Each number is 50 + 10 x the weight over the matrix's rms, rounded and kept within 0 to 99. Layers, rows and columns count from 0.

# q: layer 8 attention query, 384x384, rms 0.0817, rows 29-30,93-94,157-158,221-222,284-285,348-349, columns 192-287
# k: layer 8 attention key, 64x384, rms 0.0694, rows 28-29, columns 192-287
q284:47 92 67 61 53 29 43 48 30 50 37 37 87 56 66 36 57 54 57 66 65 45 75 42 53 47 60 51 51 29 52 67 48 58 70 34 45 32 72 56 46 38 38 42 63 43 80 54 54 77 60 59 57 22 50 45 56 63 32 50 45 49 59 73 53 65 68 58 65 38 36 45 65 41 65 38 69 39 62 50 58 52 35 25 44 64 39 38 59 41 41 75 66 53 38 63
q348:59 47 54 67 49 34 38 51 58 45 57 56 68 47 57 56 49 55 47 67 49 33 50 58 43 56 55 41 44 54 36 49 32 47 72 47 46 40 68 55 48 55 45 55 52 47 48 52 32 57 36 49 49 55 59 65 46 46 51 34 52 52 69 48 51 60 67 46 61 45 49 49 63 50 49 48 56 57 57 58 58 62 55 37 56 60 50 36 40 33 37 56 32 47 47 57
k28:53 51 57 55 39 39 38 60 48 43 51 46 60 36 67 60 45 54 62 51 39 33 54 45 52 37 49 38 74 40 43 48 40 46 59 46 44 44 64 57 31 48 52 45 48 36 70 56 45 58 64 37 55 31 34 43 68 53 37 42 53 60 50 53 72 71 49 41 44 62 60 40 64 55 67 56 48 34 58 53 67 37 57 55 65 37 49 48 61 35 29 60 34 55 39 46
q29:59 40 50 48 39 57 46 60 49 57 63 45 82 57 47 40 34 47 37 56 40 35 67 51 46 48 46 68 47 35 46 42 41 26 60 60 56 37 71 59 60 40 42 42 54 50 62 26 31 62 56 46 53 50 55 44 57 47 68 47 56 55 51 55 61 76 51 41 44 62 53 57 66 66 46 61 39 54 47 68 56 44 59 76 44 44 36 39 63 46 78 50 57 51 55 49
q93:60 53 52 59 44 59 52 55 43 64 47 63 57 53 44 41 44 54 54 31 45 51 64 41 56 36 48 62 49 45 46 40 50 46 41 48 43 44 67 61 54 52 57 50 49 47 42 43 39 51 52 41 42 48 61 29 64 30 52 47 54 61 45 47 61 58 48 46 47 55 62 55 58 50 66 49 53 52 59 55 62 51 51 63 27 47 47 57 60 42 66 44 60 58 49 33
q157:57 50 53 53 43 53 55 58 64 58 50 36 44 33 47 39 45 45 42 44 39 54 36 48 71 45 43 56 38 37 38 35 42 50 44 59 52 45 53 48 62 60 57 44 66 50 37 45 40 53 51 42 30 47 59 45 46 51 71 42 51 59 50 50 49 61 41 47 51 69 60 43 54 62 51 62 67 50 39 47 48 51 66 65 49 40 57 54 62 42 56 46 73 59 51 59
q221:49 45 52 44 33 52 60 68 55 50 53 59 51 40 33 44 25 42 46 51 49 39 44 52 61 53 45 49 45 26 41 55 39 38 51 53 66 45 83 58 68 41 51 48 43 44 55 35 33 57 70 61 46 68 41 51 54 46 54 31 66 65 67 51 52 64 65 53 53 53 61 65 62 59 48 60 68 51 58 49 50 60 50 47 61 47 49 48 55 38 55 51 61 45 55 55
q285:62 34 66 38 33 44 51 81 53 67 77 46 71 59 37 65 25 44 45 34 36 56 52 31 67 48 47 46 47 45 48 34 51 41 27 59 66 52 74 61 49 62 40 52 49 47 53 30 22 56 51 47 37 47 52 63 46 26 82 28 64 76 49 50 51 58 52 27 53 80 89 64 60 38 69 74 43 73 41 44 60 57 44 54 58 44 53 58 40 42 70 30 56 60 54 41
q349:69 42 47 52 53 41 55 52 50 59 45 54 59 55 46 46 60 59 56 73 51 38 58 49 46 47 54 40 28 40 41 59 26 45 43 38 54 47 68 70 52 56 52 58 52 47 42 49 38 50 57 53 49 46 44 62 48 47 42 48 52 43 58 48 56 58 54 68 60 56 40 49 61 57 47 52 62 60 56 50 57 51 59 37 34 43 58 41 38 41 47 58 69 58 55 45
k29:62 48 32 25 37 48 62 54 52 68 51 46 46 41 53 44 60 76 44 49 52 51 58 57 50 56 44 60 37 39 42 39 52 41 54 44 37 76 56 62 33 55 35 70 39 54 51 34 46 35 60 51 40 49 45 30 49 49 28 38 57 53 56 53 50 48 46 55 34 32 52 28 61 48 47 62 31 59 38 61 52 51 43 54 57 43 55 50 58 50 79 47 53 55 67 73
q30:38 60 53 49 32 51 44 37 74 58 52 51 47 32 50 55 52 52 53 57 39 65 43 56 43 42 39 64 60 43 58 58 51 37 45 52 53 56 38 42 41 42 57 48 53 61 64 41 45 33 62 56 36 44 47 56 61 49 55 59 53 71 45 55 39 42 39 47 51 60 44 51 43 53 48 41 35 45 47 45 29 53 38 46 74 45 61 51 64 57 61 41 36 39 48 51
q94:40 47 46 43 51 29 33 62 59 48 59 62 36 38 44 65 37 29 24 48 40 49 43 73 33 60 57 24 64 67 36 54 41 56 51 66 44 26 57 57 42 37 45 56 49 41 70 45 44 21 38 69 50 51 60 56 63 60 58 30 49 72 49 31 33 32 40 47 45 47 59 55 43 61 54 60 51 46 63 51 54 58 59 43 65 35 44 53 33 52 78 28 51 35 37 72
q158:25 36 44 45 62 38 50 47 61 64 50 33 32 38 61 56 55 36 55 53 34 50 29 73 53 61 44 39 66 55 44 56 43 45 49 50 42 51 37 47 32 39 43 50 59 76 60 54 45 40 65 58 52 39 45 68 53 46 72 54 52 50 58 43 48 33 45 53 55 44 56 47 55 39 49 48 50 44 44 58 36 50 51 32 73 43 48 46 49 59 51 31 39 48 34 36
q222:49 52 43 48 59 44 34 56 31 57 50 28 54 41 62 55 43 30 38 46 41 59 31 56 30 64 46 40 55 67 50 60 35 49 47 53 47 40 35 74 49 45 58 47 49 55 65 61 52 39 58 65 49 40 52 42 52 61 55 42 56 66 42 43 33 40 35 32 52 45 52 54 53 54 51 70 35 48 53 44 69 55 47 43 64 36 42 71 65 60 51 23 48 38 58 57